Each number is 500 + 50 x the weight over its row's rms, rounded and kept within 0 to 999. Layers, rows and columns count from 0. Numbers have three digits each. The size before them is the row's rms in percent of the matrix's.

# up: layer 8 MLP up, 512x256, rms 0.15, rows 430-464, columns 0-127
# down: layer 8 MLP down (transposed), 512x256, rms 0.135, rows 430-464, columns 0-127
# gate: layer 8 MLP gate, 512x256, rms 0.142, rows 431-465, columns 0-127
up430 100:547489522536455586485546550472467523550486479578456461373426475437460462546458471605611497528489550516516492541497581485455482426381465487519483445568474635536458455449516474495610567485433498524503550521564540517509518572406383555435474462556489536414569437368553483520549562535434419567450526460418479530567520575420567464482491516492552454466593503501483515461436395514532507481568
down430 094:501546506444486440529492493552533574479474498604451522559548496495462472492494501414465504512514464517475495492536416432471540556483545491519479462419451438496556624546526559531539466461478411578618474495573461431489531499427467488494616554387446469573438556503459493508506490454481487474460431588474590485512512483389450520472491423465429428536373521501593544562486498464496428497491
gate431 099:493485487513501451503444549516504432421474454568532466506495460544478468451508399475553441513513598489530482351553563506458506485487559499559431513497591524525443447566449458450511450473482562475538533521505525476625471569589393500517483470520511566493446538383552530479483467529510469521581445510474429512388502470554500507475446539601396470499495466557501452430424573445473507509439
up431 099:483493571576514503666411517478395516483515466538440422496590484491489494411400501426582429586496440474456516491497454477534483482492434496514553508424509489597395469521486538551511438488509461488417487588526436503431452411480514510513539508514478478519617478494442498477558521587532530514429432494566545477517510577503502554494497488494518520411484435388502487487516457447432409522518
down431 103:393514586557556547456483342492583502557491565547580492425461572564429499495564440524494502540487512592471516464492435460431472433548438428518445448517552401492501523529501444510485453517556424455526431577559557505566492573536516528512534484526480491396565393468488536492366438518485500441552517534525448556546470463548567531483540567563442508408462464462509576535539553459473527475458
gate432 101:557569473576492488537572556487471386567488483547467459520493502531431459426390555414591558555480484426448519498487594533494463517490497503451590464565512524458515531503593476442533600504465477577463589515440385541517453602508469492463526515544527542544493548454548413531476469422515439412544489524486469397435539510461514502427566582561514546443478481476517451561572559451412515420545
up432 099:541472490461408517557527518529547517446499430570523571491507580500582511447488537461494475558469497474517487476456507480505565531548456524542538498543452499629584530534409519498545536551470440514559511463503483536577516552536576477473517516455478582555472441578457488553494520500574453530490423536450558585541488506618515471460540511488515468493481453518504516608483449527495531483519
down432 102:432478525493539426590561550425546589455535507523499483592488517458487518510420505431576480440578494568492483549452393487497411473465501485440534481401475477503519534495432485620510536488484514469551499558437410481521452436494492454529504412528458510479470513427467543502512521530522544476353519491542560483476470576437574483551455503473516503564450461618668521483488507518580480471471
gate433 096:532538580433520384487538552448326500536545493425523439421582500513510488463502487555511427557468431463485613463481473442532495431523498513501529443471472459456460493542535582573531400510540436498452450611549478474553435486542561594576501545428525486522439546470515502545455393539455470467606461453442465486388487484537501482474487545568588436475462490482560503468476447486486450468594
up433 093:557557520475520517506493619437453486410434616530428632453489601509474551463486545495482520430430461522524478492565490549521442560421463422487510507538492542414601363423521482524488541465445529577547546468465511504400408591503526469529492407493638623382506487504516495516499574506460561509440502539501479472441446544509519535516515482514442607421479500528524483508558562613568567512438
down433 094:412503580518546262473453611463493596491499498381520461482530440486592498479566526473529405553534466517521452512457509449502522489558540412590525497515531452556459402520523500571576483538547457469453486511556448470472455478371505490439533569437376424584616538508554515446474542498521486426522548537456488552463457523539474528449561472497550505559479476516464456546516503508566495567560
gate434 103:533575591434532518501474499431404564489544434563531480510464489494431424495489472507526406557451473481547468491472575602551517514489530530525527499587577543547461363462502566469474625562520520520489428581504516549440478455439502513585481518573497394503434460418478502478495490480557460486412516430509542571523361593512495497566484484444500435460506582467445574495447505557599499404550
up434 104:470510431472482500461534384552436499480508603420582471484481610570611570449460573512420628507489538526502575517457468532490506523501595462487488441550516419469536495538504583586471402400452422488517465514525449506505544551522492470529616485533547528509517441542432528478476507564459458500490480557526546521416555466533505494440532488502472612493525529521478440583432543496553481496492
down434 107:494538490471538431461477527432528484486381515595460510446487498474482560498470443518559486466469483478530614484509481438533497462425549382492471416485474503532495569491424545428589579533570543549564547456500532457489468521563451404486462470508455489515560483501530476535463498599521445541471484558544496550628587518583505533469609533523558503503463495480556478622527421558520472482525
gate435 097:548572565531540518528514397422516517573495550508487475466485532514473530404494486525533583541559458499457425605555447419549571462455456434508576478518553485520608523547432560544469523459465415548493459508493426611485456524548480462407509478453509451446554537479495485519536472490473444591452469554501528577358439595441443518508614505467553567483605449526530499436433473455467490401562
up435 105:521437550573467397458575582546411436534427567484507517438435503503486525452424491460525500483445521590446480489488578476498510468515443542505532464473511557607517432515497499506497486543538539561437485432464422503542436530458419468502527450461586450474569483481478481480495511513521518454535523440435549512448496556493444524437524515506546553592494427489496487576581385551518537452592
down435 101:429553526478504500436436572508447400449498523442499497483525410512554501490570537423435436473431455416506454455562517532481443425471488555499586559474467569539447513435600409473522481539475428372488542536478517469500514435583621565559378564507489517399499478525546479476518526481468508511489559492488460500475479509552540503490468551512389424375518486466391519475532516583497556516455
gate436 108:479428500497458486484566496356524492532492536463534431502577531569470466444497524526501536513436473561493507538528477538472426458522584508532514521429624496590497491488481497497514546463501526472451449437472577473538488491390505497455492455475532512559389539548534412481460514504505481462488434528515435546455530485582527482528512400457569498484434454531525448525478522616535549478530
up436 101:500504550430463457416450533453421439548580452564476451508489490472498584520479577533564484499483426536431480497542514530534538443484463571515469496500496504438454507520508472481488499549446509556531506568444539441502532483487504572544446574589472499443456484440549609446469424490565631536485461510460505465622501414469576497443544479554556548403570464512479501489510498528567596480471
down436 102:555482389525472553496559424494460568453468538388475592498535552489484449513530486514549479499543558532505499571503473514487475501555558484438535498468506543438504496507367514532529516524508402403501516489538547445523575512520567366540449554393496477577551485541472498479462547450433470403517498491552546521520498517450533484512431510508543484527511466470553485495513489421520473456480
gate437 101:465513475444498572502501474505612504464537503461509491475506505459512493544529528415511510438527519501475556515529510496434471546510534571530490464487537379553491531464513450502441500473458561498524453486479463532451536528475483466622516539488541550482548369522557446470499503445533398490531506523451531493542466511476553443530503564584543477440446552473446581473413483550543549452479
up437 102:465439494494492488574521475480488485430532593507444528437517469502499478490407433574571489540456455476423481519538509504576353454527473582496503562508499460630524579440526511506470403579450430567586439475504568531476415389501488488475477591487572451525505521466510597563511508473446507509474515523386480443436559398478513469478638465523509504523429537511517555426458526484552505528467
down437 102:507424521476524538491461514475513491416552498520521523523548458577404477524516589469530416501519497453465495524586494526476450565438499402486514526530454550516502503431525499600581440525435476476500500496638519513546517494467504566542476570472385598484527553498516499559561560484563530516509493407542527438459414590452509486573541521552539435631497588453483555447523508499500597477434
gate438 102:508488515602489551549440514500475492483514508555515531513449465460522442422501507470492516473467461529567523484422524453558475472433549475450546557483470596503511380514570567545474448504563551522514554434533508466469565534529477432417507521449590550458556494459491516535401455482563480431576462489463535579539545492453470499572499497547507516542494562509509545416518517509572478545503
up438 093:559524446518494429518491568564455589462444507523566379467520516490429449470517580519537564535514424447370474474467388478411470488476550547536471477432517519535500576533460555505479463446451495468465451424576482589462535519550524498537456480560557541380532577559515479503534388497458503499538519548462521575492489508525574538437507458566476659480555488513450497453426526441553535522539
down438 094:522448517529433527480472553484438525573436499380552450529467468567568573549569375480519448448509479613552521483495572470503479524535458357511432430591482433425494530518524517458493512503481397430521523542472529460421516456402453455400552469500397580567468542496427452472521448465494556506499505493495521474527470541417568539477433528456504446503514452521534487518473525617405482525454
gate439 100:464496460469486466488523449449454478456563381552385578535492458521513466545477460500507445464382560531662477414547401463462471602536476561543484586468477534529556477486394601522412445507462440535491460624493430559396506619539497487562487570503475474446490424537431450435439485472476531450539551520488572464451521512536560434481448445567524486497508415469533538596464562468401473471541
up439 098:471581499444507512549491538510498523516581445574444461485492461461515505473485506484497464538403517484477355548534471519492469477548539532466482454546542499509479527538567443484464549474501548532529548508485454562518534460460484514520510519479458501515477508442457611549506513477463488533525495463451494507480431503516495469501527471561502494506424403472437491496491330496579594585514
down439 096:554475547563485535457496407500473515544432529559463494518452577576523552505451535522555485541526473489553455513547520518425407432318408503509573467430428516485505417353500526457455509462506491500471490511539566551510626515617535525483415491529519470567463386451506475402522510546459449508493551495531488564558539510482528572541518512569443568542455511495512427517565562524464412538484
gate440 092:548441477517510416566352430485531414420524451522448568583500531433504534526527455497468449524424511430552588577550448365441525476582493498511491540592488544407414494509458498472467527496498503432485413519501537522460514587406532474513478490549478478505518423485556552491485524474484547506578494449504515483505493441443552479543541439550536470625487469394504486491437459547441533489502
up440 095:526503478440502511473499393508547539550511587448433612543559578505496456513517538578474447505555441532492534476482470499481520521521416517522477531530430485459488522512516644489420420511562428454545457593532522526514476464523478523576543544445456548529492554395485452515505500517501449548442414607555467518503412499383490525434417470520564515430521529474534577473412446565509411546463
down440 093:428446526556468447463447602497469459530464481451554519494497505428494509470613571401449440507569502528536424509481499493464486508399505462401471526462572495395537483545449351547505569484491563459435536502564455560480410567435503576408503489523523432551521455536513540416443487458508545429509534450515525597435506487573451465588596509499522476497534511554501362523527521452537554362630
gate441 107:542512455426500462451515465464455525615597470458495552454558478449559492547473462503430447521504490425571434436452458495555519464452492443430450598585433530482539398505504434517406408495528473491486440435453492469534477454505512470506508459546588541532497487491392637519440476481464582443535405499519500513414534617449457487579430476476546467468549450549505478505412471471533490504528
up441 106:405497480419427487493512501500534391614474580572488508545561495537517535481482468544414471491562535556504525386531525540496519500466472585512473651483550537586514511523498513455423450476405529504478483471445487544569614547508538522447485430555585522523532458514484480460551521515401516478429485549404511535417423534540497457576568556549460604441573536460459576500449517487496454523513
down441 107:458512541502413529570614548442536459529541467500441588541420474429593612486491451560538501456482535461559647429510485500511502491449548475397436431464529447521476479428476454541499496465406481587516538531520560483533506479489545509410527434501549476467479511545381534538536527509447572456436445590576485509434536516571511523452354470520433496368466574547450503636493451445490560508550
gate442 101:528469569484526534568581615518382561433604474500503536559467462450493526422471498548523451535564548485561524423494455404582478504514484427527561480502528524503459465528560510437556524557570503530469505460463512489518494481551589506562583458510461436521506488512504475369523549493450474517432587559504459492497598489512535428451447584485547512476543490414559517448483451494534505501604
up442 095:479495472427514409459497518452460488569547452569487514586522586435580485622591514537548553483426459470465434434510511468448491609491556418503607571400413545443496482510586419518551446495511572492448573447554512563476380492572519427577551473543518505482531552504479442466435464541568484480566528517434515554553516422544396520523480512572435507551517521508601559498516482459498525545508
down442 098:571509388527500479521437572533519477481612494498543547509534490442549510651465532457443469454469472511537478474495522407498542508435526489566489478473565571386522478508412495472439481557516503468482450580486486440587589622487540527436560499481656441491467575520465509573560510440434510474565484471562583495412476474462481537450498486516548437406517500506451530514573582505527488503442
gate443 098:487545643523561616436467542513502468561545448497401489441444478476485451507537542626568439500464475585492456541466519409597539433576486498497473516543436456550507559498501492482510585539484464541449528510421515498475474437498549362540565540542450467399537556456476522408553459507417497503462505511560550485440471453553476488512515500442523594535511469435450474462473538546551550529463
up443 099:425516459412437528428465469392548475495445538490455552479531451489596441495458515470585477461549464462505531473414533491432484453515524443410483463571477492498486562570451587468485486570443483550531567550461458595542496492479524540500514443475475432548518531507423531409488431501581556530533487486571504548565471411503416503553510398542442469478505567497508384524551451519407423495397
down443 108:500496525534567430486524553372533435486467457525498496544526552443464456471538526455486418556524494453511489464465479572458577425400499483446523395403501539537533413450508479431465552470533421433481427410496506587546508495525488518487437499463479529506455523521515416507481511522415489556519508636583455540415459534520518490540426514633476410506557427530548532496548531438444469542534
gate444 097:519494515509465446465534414517479506528543512534485575491451456609503446533419537488484426458553483523437550492505464561510514489568424491459508372487531446540487514488480409494617544474532445575459554454455586543552459476393474553439530540553506447448443624510465573633508487519481510529529485499520462602622484497595534526444461464450448503497495504453458487432577392480447424499481
up444 100:456497569503512462507496511432481579465523529568527473408454457574523579592506476499519471564526498540585477496551517472562529435453494532377407506489488496488517511535424455550491491479327489440562454525448541492497539498477515409512530525498566493539443476412559508457500427514588406498505480465493434470465469535533523525460444411430459558413553486526527505467596503483457498448527
down444 105:554456519437471495518494443514432442397461531550487522516549457502491543572549514474476540466457493578513604514505515526505554394505544448604506482485416462585486526459589593573525428486595484440582517573654418549539440456536420574540503378512577519394564478580467465600550547492536495508533483549432595420493480472512498521453524516557516441473565455504421463528491513451502542553486
gate445 106:537514475483567417627534463543526485617442552551501449515474509544457511429523496463454629420546618468503463499470524533517440478511497570455485524474444529425507457521484448583425590491462522419433492542457522634476474455528493525492471443512469538440448534424544498503537509566455453510534438489466500432427520480575467462550624408455583550423467442505515434426554470537503503559442
up445 107:475513547506477414499440440455459480528497468500521507453442593517431540542479576399530450501497486506471480489482521539491446454451522470597586551428510458471417531459465412533555500485530584463575600392441509529528547423539476427523508489375518479478551513421512448556539449527460548409539466424455608433556418462547488377493462548462517490488473569497501588485488485482491525619448
down445 109:410482563567540653509500529506467568513425509527511466564520489519513522475528518528531506553525507610473535533542473580498533526450477507517403517426554532524519517546555555446523614464479469568516482416462475529523558527569478532511452541483387535531572509549395482628462487475523471520573524556515465420522524470407492473494529526547509529504488519490513443450530504569525492406469
gate446 106:624519550532501528548519562542465464541515483417566452597363415415428499447512430432558489518524481546563454491425523548456486484439501586443561472516522448527470475511580486537550483475498508445458530376472550533400451625462461425493403480509426442451492475555590451462489469418502469592462442579453498581517525578438576475565594477451513500419572474524435530399562447510466461450551
up446 099:490450436544612516501516519495554559524540579574528452430434423543551401538533419551412408505494441496589447540432509513580525528561462477491404512463538530467487513487377615582525530520470487498506535469513541499498463484536542526355453447542538452510438514571475494359438537498552528516547472448482490500425620485469598433495531469466524493601440480512584538487466524452486491503527
down446 104:542429553537528561441536406532516538579503473459504490491464465534544514468415471514488577549464507482543577494455557484465507312477521573466549502460537509521544477532537491465459508433483525477497510497478518556545424543522500546463505458511460603589521508562530505446586565565421495509431475560612531498521475462389488392484479536508452485458603522501483566481529525456537515528487
gate447 099:518419520464564466542501565531447498513464572546428455488475460523512468483585518591475491465407511398510470510491544449557466448540435574435595509406566537495437480478601489519584438420494473509441486545410442517500472461418512499513533497520472486496568482507548496501513517479514439471487489448481450519466594515570481376626547550511451542531445586571544574442591475525452543409440
up447 096:500508601478402525519512602472524573415485482452523504543510518465514566535462498481448516502589571480512497436631442481482512501448532494455500511458526478593521545479388414537497505559541535442471486431476414491482474555457540563534517567516499554489505459559550506582511416519424596495433405505451471552537464488494456544577480514554412475533524478587470510483442412468510514608517
down447 093:468481532451563521486419477513509577461510587461447551444463583509552383528559542481580508503464476543508469611400580487551503532489524447544424470440502532500564533468474596489545516503461454558491499565560586524501519508494444430458409474517566490476557472434438531477519564449527437442601498459578544459494524492463491385502469462498554457615623534448464480485481549511591488426536
gate448 104:433442512523525489493452488493482527411420520423546482507442576631501402444481403435492527486578489524528503465518430445568485450459518473468451490487541480503541474513580458528516537484463549497469503509542506495402469533438522477483489580566486455520605383527530471488514487358518530462568488517530588514470603528527544475429435545504490578505563529477440502572505590423468522533442
up448 105:575430445605550467562562601442509394466512549453526512407489500474422502492507523404474437504487388470442487438463425481511480554590592469554511457590452435519475488491455503446477465447421440481489588460528491513529507449522500493574520506482568518466478522403522612533541401359538470492551493490569493419520517447560484457548521500482445559493491444447475437551485544557476508485426
down448 105:411601490505492331534442436599552549473516523633413525515469427505477427521423520524493518460444538463499557521570437523524466512497483519504496489401440501531539504444574441519516486508488534503489491521582501559536498550493431492438524489376485462447409480563527459524510455455493476493503445596475444548426449539460408612535544442514482518498508532510514515442519455386548491541509
gate449 105:473537535544556532497452469520454524565545490516571519520460476493440544476456530412513457541552503481482488553559428391491486451559496525539506554390463506568521503405513475391520490470396444464482534520436417424510543503466507533464492497525535530490610498484468457432493549445471520503551440568553434425385402573501562474468494502476480455487518520389489490516507549421613492591585
up449 111:543463481469534486512519524456418562499507529501552489441540439504541578512536469532485516511480522563491550499490405487544508547455553482465572577457549456466471409522428524549553473479542546533447442512536509551528555501473493483512505432488517501415455512561464467556517493558420492461546629451431484606530534585533414448579549489453499562402554448543576424513521606500499582499484
down449 100:516436479462594460524550571438558559463484480447505472496584537448477465453467491482491446533523468527482439482435567530518433518478506432430462497504469646416547567548549460473540440467573549556448439508500533531512511546551556510504461474569583530447434496464456514529516519471483550503502501493498451552484455499487467431612515527526608486606653569537558546475445490575457462513485
gate450 099:456453529475525504532516514506524449473471518422510400535544547574516465578515497454499587502566506516495503474465411463488457479511587597545560511459563497516529506567430438472560442492443443564565533517510449579507513563425503522480503509579495519549530575365488488569443438404450546416522460453589507523444514464612528415479595557536457494501517527483490489547473466536515503607478
up450 099:511474457531548462509559514451558493456490424587567487565519493438538509435457448452481464580509448491568471527498456548497431601551445504528572553534441421519540506450487530432441511534527457524525484538426444513450553570551508539451567462583550530558529459419530457464510449532505512470491499466544518533430500510474503536532474465572593494447461523501419448501463489500475470453524
down450 095:524549463628387513437616452462447474549504568529597563478495415551471501489513517465423478506468509481501444517467450501529525389430515484494532484543476436479523575448499506524587515485496518468549452443519536467567511482552532512495491503480492469531565397477382502551509499501429449690541422522512517513521480486497458479464558516528518457494472435453535557493588521562520540573551
gate451 098:477541557552473539440564481444534498448523444437437508495428448488557571518394482497522526557400546420616518520435480518515519444468499542494471516526373582497532427465553511520462546534573558554483408562470508461453438573514464499475517480503544520492542509558563504498414581478501489516520565535539458366613529512514524506521449565431551473422532465511540490512478418538551444495505
up451 104:493616445570443506479485437503566463479397483503489501436529529472494423417554485431541462458517504524463537495493504528507509538539577426516526521452590541458518554521507491525446592490535521471474532549467580435492544560431448483582499441431452481558475546502537578461457495471583435442509429547561475462457401532505544569479467468500497523504539556458397578499455483481505529491549
down451 100:469524534367580513508431520466451528513467497460573560493477549579672421482481458501449519437461482507587471464554449472372494530476382416462537523516442415493426475505425543478506455504430499579462458475532419541452457489533490506465523495531434484437472470463540361429444498517475572566560485481442448496541538524568553468443517492483428492486540436504527518514528564465532528547475
gate452 102:467501553514429577585487549487411398523459501473507458377500432423460503518445486518503469514457488571557545548427436528510481393539505481537539462526641456555477494491508354475504432516542450616426454619507531460456466435425469484594549500454513567489500555532510519474487594483577535457421472513592511550519472537492454530602514524501574445533554471506616500503500475506454625478387
up452 102:438490538448443471580553501439511536527483460502491440622473584473460519524457506455476475575397470375502563379386459591517464573504436482454551456503481539488502528461520555550502573558520468548500550499459543466425376459449486497501511453449464539443556508528509508524510460502552518496420482519482399499398549557396565531521554496422513389454507423465481488517474482568502559459570
down452 095:493506428455499515449528551527462467489550463530479545478474432467459445452572500577487548424540429510452550543470564469486523464439542524578469562486430533544567489535537455484485472516467577464485404480472591548457587503599568461504489523567456455446500510511432481481495579492481476561558573438553619492508546468541466468510473471478498573500531553482454554494584484575516575511588
gate453 101:485551479418486500442463414453486421483510580503409461505502500481516453496519444471509522489516532486396514514521462468424432557470500467381626520490467448577470548453480525570438406536497419476459464508432468495491496499517421590500557476416508536470463461521547418535436525365485513560493477508440514539490608496485487368470493534521506511550524410482438406518450501500530473591506
up453 101:528438537583539567588527476436416515543401477424558613466470488493541480433457489537495543513585506545518575516528395584501470666457492448517484483468537498627544496543511487500476496480516474478485523476527445561597434513520515475498515554573500520447467448519585459482536509419507445440563424541516441601511562539508487532411482508490400441475532392503531473469455567424455545410616
down453 104:576501432504461553484526485512441393512489513552527461578452506461495518554517535487487524637454451394579520493396500537576538455483494503412483469514453495489535475617450454458498566471509518497552532457532470456511562521493495528420560507508423485519462486490489601559532466575391448492482452509511464474578584427473494504551513590483565527441408475460390493473404393495431482519473
gate454 102:517649593488470592442505527518524460515571537467524406448572409423421510507469456523505410500478435489453522644412481452589476529546487492449574416491465541435497423493456469450460469482389493375489464474463469509537523591611516515476437393617433511544523524432498484556561499471467482485578401473473447503463526537527550407403546459508471414514461587426547449496573484486515587610516
up454 099:396466399477500441542524582428459477479407505544507528514425576636586493484550536484376470470499598532505512459517539472543513469536474464541489476543560529537476510451462470543467543526550480608517570520540517516483460448484479469480508532424611434421485462539499514477481543522455564489517444502518541443501440481486516520477479525593597456515537495529436457529485453499465472503536
down454 097:627474455464474555361430579578538493546519533483500351485530509503437408503489504478451503549463525403473606583508515430588489528565525568513456479552489482595404497453527497510457560552422480459535442456490494518479568515550454631548399441483531503528487471537556484527539531463455468521450479523481436480407439560503529521476502427427520449690546487438594621509481504494516546592457
gate455 094:445451501503551491498459447424436471410571555526488469514555501524443433406507531492572536505474567538430529525489476404448484462489471527498513474542451565513443473430486480447526519477483490498555514497513406490577446525430556565403565465511463541467491633454471507446620470534544510408505591433479506517471486499503487452479511478446504532507507402567541553448554501455541557548423
up455 091:520542535414457531448555560541545563537538512480570452526453481439638459415443491516497429525468500442514521426498455491564499463497501508516541443549537563606394511478591479497544467481516516438526461396546424505584534471475509551469568431448548488518558499461532556467471574492443428486522476421524518541604529497528522478514494481508500483572384435508400443473535458583533565529523
down455 089:498495500615547454517436480431521377494537550521512568467472449469466445466591548491509533537564537462508470501585529439517455475509510477480440572497502450445507532437429529545390559492449538509493534534443474507444498476494489428517477497495578482489507466472468512512487488489622498465503539543532471433418503505433557472495574569479476510373597554437621573527475433457501414463581
gate456 101:475466550527459583540376537415492481432477518503508454470485517456591537441509541407488523559492476554506473468506490512526478554494513520564505520578491500549544505574533547569445466557493513487565456446489440537499473592450495478462464568412571466514530490367559517479497444468448585535514477526542473614590541456523485471539459506476463471523503537430415460581531502417529417529536
up456 099:421523467585432583446483533490445429487559515490485508495550471512451472529470456427442385468471489516502523476515489381423570523480517439539475559512438447556541501481441502484421429602501547504495487510504514571491598433423538564544472505376532464487570471376528506442515484482519544472521482572501477454493399467513490548563499475558468484513495404517577416545497574486567569574510
down456 099:449444550478501470508520585556542536455469494507415545463518578519479571504490502455478436483563485529514538472512445525565525444514451408449466454556335476495516498541487469480577532555411452456516489546520473546564463469592473447643582473446509416491540520468494507473475539464508435539505562519494464451469462486422502429611471557534525611442444429447510493499529517563446489518388
gate457 109:431566540489480572571465462512666546403505351497590519566466560480509454513447487416458595453490592455531459569475443518498510423511537474491434455485457477454576551576509503430459501519510521484438562461491461514478485524491497556587536434510563543490583453479499485494537467514488427408633539542484582582527481454492496490463511448505430471515514465541493462477486526562529525395532
up457 105:481457471514542345541456452506591513502481457452503459460431503426595463500500514564457483404489411504482452492506471528497564458506459505509463518418506473531548542578486384486543541473591492488504490500469408485502460457560465527484587401545420569574441518427447561554460523411477397442593411577499602541564480453540435483471490463488440473489556494547487483580514523528451471475584
down457 099:466487632430470469491503574473496492607508479428435502497545523559542506483543512457528565536504493583435515578465510474406499570523462428433500496417631508517448457561476557511541429570461534578553582570494436410443406539464501448526479532571562449515488503541578459445489459469508545483530574445495485527522448534552420554404475542499519511499463510517559502525506501479565568520422
gate458 092:435503430569506446502447441501449560448456380458495552411507546478458548489598603430494519533506465500484557493541486576421532430505456490503499520553549582503472442467603507520579515503526525552468520450546472368415475585462493596483538581513538474441477492385485529522484457458462452507551594421506564543499419483480459510454559473388530527473506589504448525536564551522498486471574
up458 095:440553510509500586471427570469526512494529495563634435505528404484567550536439499522466422527446515464542482458476416526515558486552522529428498504497525575466597578549428574481347619420521488444541536512467564527463559584471500421404582486577444426556465464534498494502456504467531557570605460532465536474526488534513486540476397499447591407398523450558484488457488481484540533434442
down458 098:495531405499498414440546450479453567493493476426399479421441572523400519530544516486524476403478553491369490542502582430447417502538442541517513567477523467582371351473567404474635441621499485487432502578511488530437504465582497566522528557459516506514464508417484483474521427509508424536524554502525488457463442494506533541485512577456442509558539564526417471562441572483450476526525
gate459 095:477557480468555498497448550518483503538582415498500473458455530522505538446557470454440588526498536502622460487524491557472459448560431442408567418489436430586466436483528487535492454526449444474554483441542523490426544476580460537452454504389452473459611456486524494467516482461545486482536517436474470470457508495467537484380497499514538493515456494521508443502542547428518595503542
up459 098:488559466475648568604581581520522464516540522463540494520506587522466571451434524384440492507466494512507554485472483491521495550403503529490556413501463483587430501503537524499516545574579455469460478500531472436438414447556516436446418486449464425442416418435497440504581443513574557469465488534574530594517516551486477512559463561495516486473401450574448402539527571434432539504374
down459 098:568484519567459462388416483490548528495520447452471487485536490533568513493546481470600635504494600543485410570462534480480460493527523439562390522451540550538495543471578513516523474505463484575554546494590545505642533499455446466540568526466418525466574515469518544521476643505484497528464457451450472485442471443514476484507521532570546478495560549519593607463493532491517400415403
gate460 099:510537491480390554477527523509523492498478491525499554516447493494598558418493476536491498493485557494452473401599608540644527536440482489544449493455583476530514446417509507520552527453485580483477554528554500536549515391614447590512519500510447496469548490557597592590509532544506463578594501512526485488534512509448480456514478508511475507494581592405425555494454435582617477545549
up460 090:512516477475512392521515533441429493413552565524513524538534533515487414594475463536410467533447515519486529423539602584414591591529593536515458474446450595520480468435431465497450581491472518469568460556469516556401549479391529392444455439551546586616549539500503485474495485484416491466566517435561487439575526479418494484526496446554493524477425500466495458438523449509567479441490
down460 098:536565540463463625538446587551503476607459409571551474512470466573494527542449547451477583623446533513488470470472586518539412482499485571538525548515531561502460586578454538458487557426416565560535514518568492487492504554639425464491429534528418493559551534526430513528431375558585464626471464511497582479507490463463484434418401460449508426491526545414555566497474518490530433448514
gate461 104:494600556432464557394479538446477492525471475455549434543380491457494511457500543501564519556534565469496543542499529477459488475544445542474497526499445511467492536455538441479510511492536503491502517542577492602608483544442468493453496484556513525402460588539525501526373490563448537489423524480459440492522505463524511499487521555434469437523569507513481488544548466422481539477534
up461 100:553482423443484469429448487536534588640471559505483506497625499440529467600382501432489430502566415572421505510431552621506597519484524476574478525551518522434489488501492460451480533545558536478559559467552538482487486446506477443472493543540532548476487481500531515549547610528523498561532467487610555499461485491511581432351486483499488545467498456358629495455447520544467486595544
down461 103:446457478466405496471536497460546412497435518506485519410493487589498481396521413447428404526452498346424462500502553492455461488499462420483588572533574577514568481448421476559469482445465525532540515557441460467494501507510522482535525503447556475533499578515466594504471507479463433503436469535437507533517515489409536405555537501537542481551452571570469539539526505427554502537497
gate462 101:481506534543517568551663460463455492463561483492472475370414464490509531470531460575566528503518535553535494497450525487564465471483432468389457478485549471385536499510532502454463433383478474449548492557500527468503463500527528404464482540559565527444602543489625486488437523506420406493503403492517510500498435488396563481511533437440463562544467479523435437565463553591558539568614
up462 120:484551420553439551478526483432452549427503545527502432408444511473504500445478495577504518378463482567441448513457504444520464499472429405446507547512447423427501543503475515462435562428465421488470501435502548556479527490507480463495435471470474469534535433431550535567457486496509462501433546439475577495597442491458543448511504387475463517575378445539482476504575528456532512501510
down462 112:454496526490481469516570593520500456420475545408519502489513434625508457518516484515535553478580613547514546601398475487514364479578541499501446508615511548512510627528470558437426458486530520503549567439495480559478490414491529428533464505515499553567533503554562563459529604507585482566479478504574494543516510464521512519568510449547507602511577466478428489505510525631448554459488
gate463 105:405481456569438530547553544538534405430424521408493548547533452504492497533509533546485454436460472486458535468408515522408432481401457548435458451582503447479517438535537446415445544456496473495488532387506603477588430549497497534462577510453503522507506469503497566431560416512489496426575509413539509542478548491485493441554410482473462549521487537612505511459509467502535554544511
up463 106:513628502485618563446501541530592446588514539502467448528467527393428508495470488467501524427487497516490615542417466521613518508605481526506407511544579441535555537525557482555583468422606610501440421532484531526521524505551624555470439447470612491525546467479549481559430451517390553485559528496526503516495467528445484487503489467507462549450448452402554447592419496538575575581518
down463 102:479507556392458448482444464434501446558543415555534575540537510542597474439446485501487556468511465514591392573610433566576470499472543508531560415504446588482533462492490493489540465420455490394605549518571458541585549538550514427535530541581456546427555546533518416512523488512468395446402486450437518535499472516437451515452593590516477492477530445521492535494575444483419525462431
gate464 102:520436505488577551490484471554500504531542425534494541560540521479524524444455460514537518543425483455489487449483476509471467581505422472493527614481593381562436505528445461536476476612511476528561560516568576524497500484459461636487420518488537503540494444452391561494467557520557506585486553463447506418500501416437441507497496409639458507542574536500421452588462489513547535583527
up464 104:507554474403551533520427543514489499462418492656544553538526456500455543522490499538519562495463559525576585573473507492566468521497437483571499499509497518484502505513582500512499442535494554478523533523478524503480509601503487533565556475545544583579542555525610393589416522476442566529449482481516534451524524564539513566485485530474522530561446488588596422373517550439493554452590
down464 108:425488524524471425552547537555498487509481548615562502457487489522491380478474472436536444515542488604519461587532506468481534537530494483479456509498483440576511520529393465506555480425479388534502497496516540482482469445505500457480513464577481456537368525554516528464413523500452510501532547595518457472471500598532518458703500488509460501486584506553525568533532538554461441513422
gate465 100:575501535486540561579492478540557548517535592525450489488536442553541558529541454498480505476567488502437461501533539534561580525453461539458559504431472506509522512488489478434481473521576443520532494468501512538527551530647453411554456536566537408585497433455508525355500466547488507479497587488512592535532479418491496506481496524513490519477476460451539473466475464680564553483429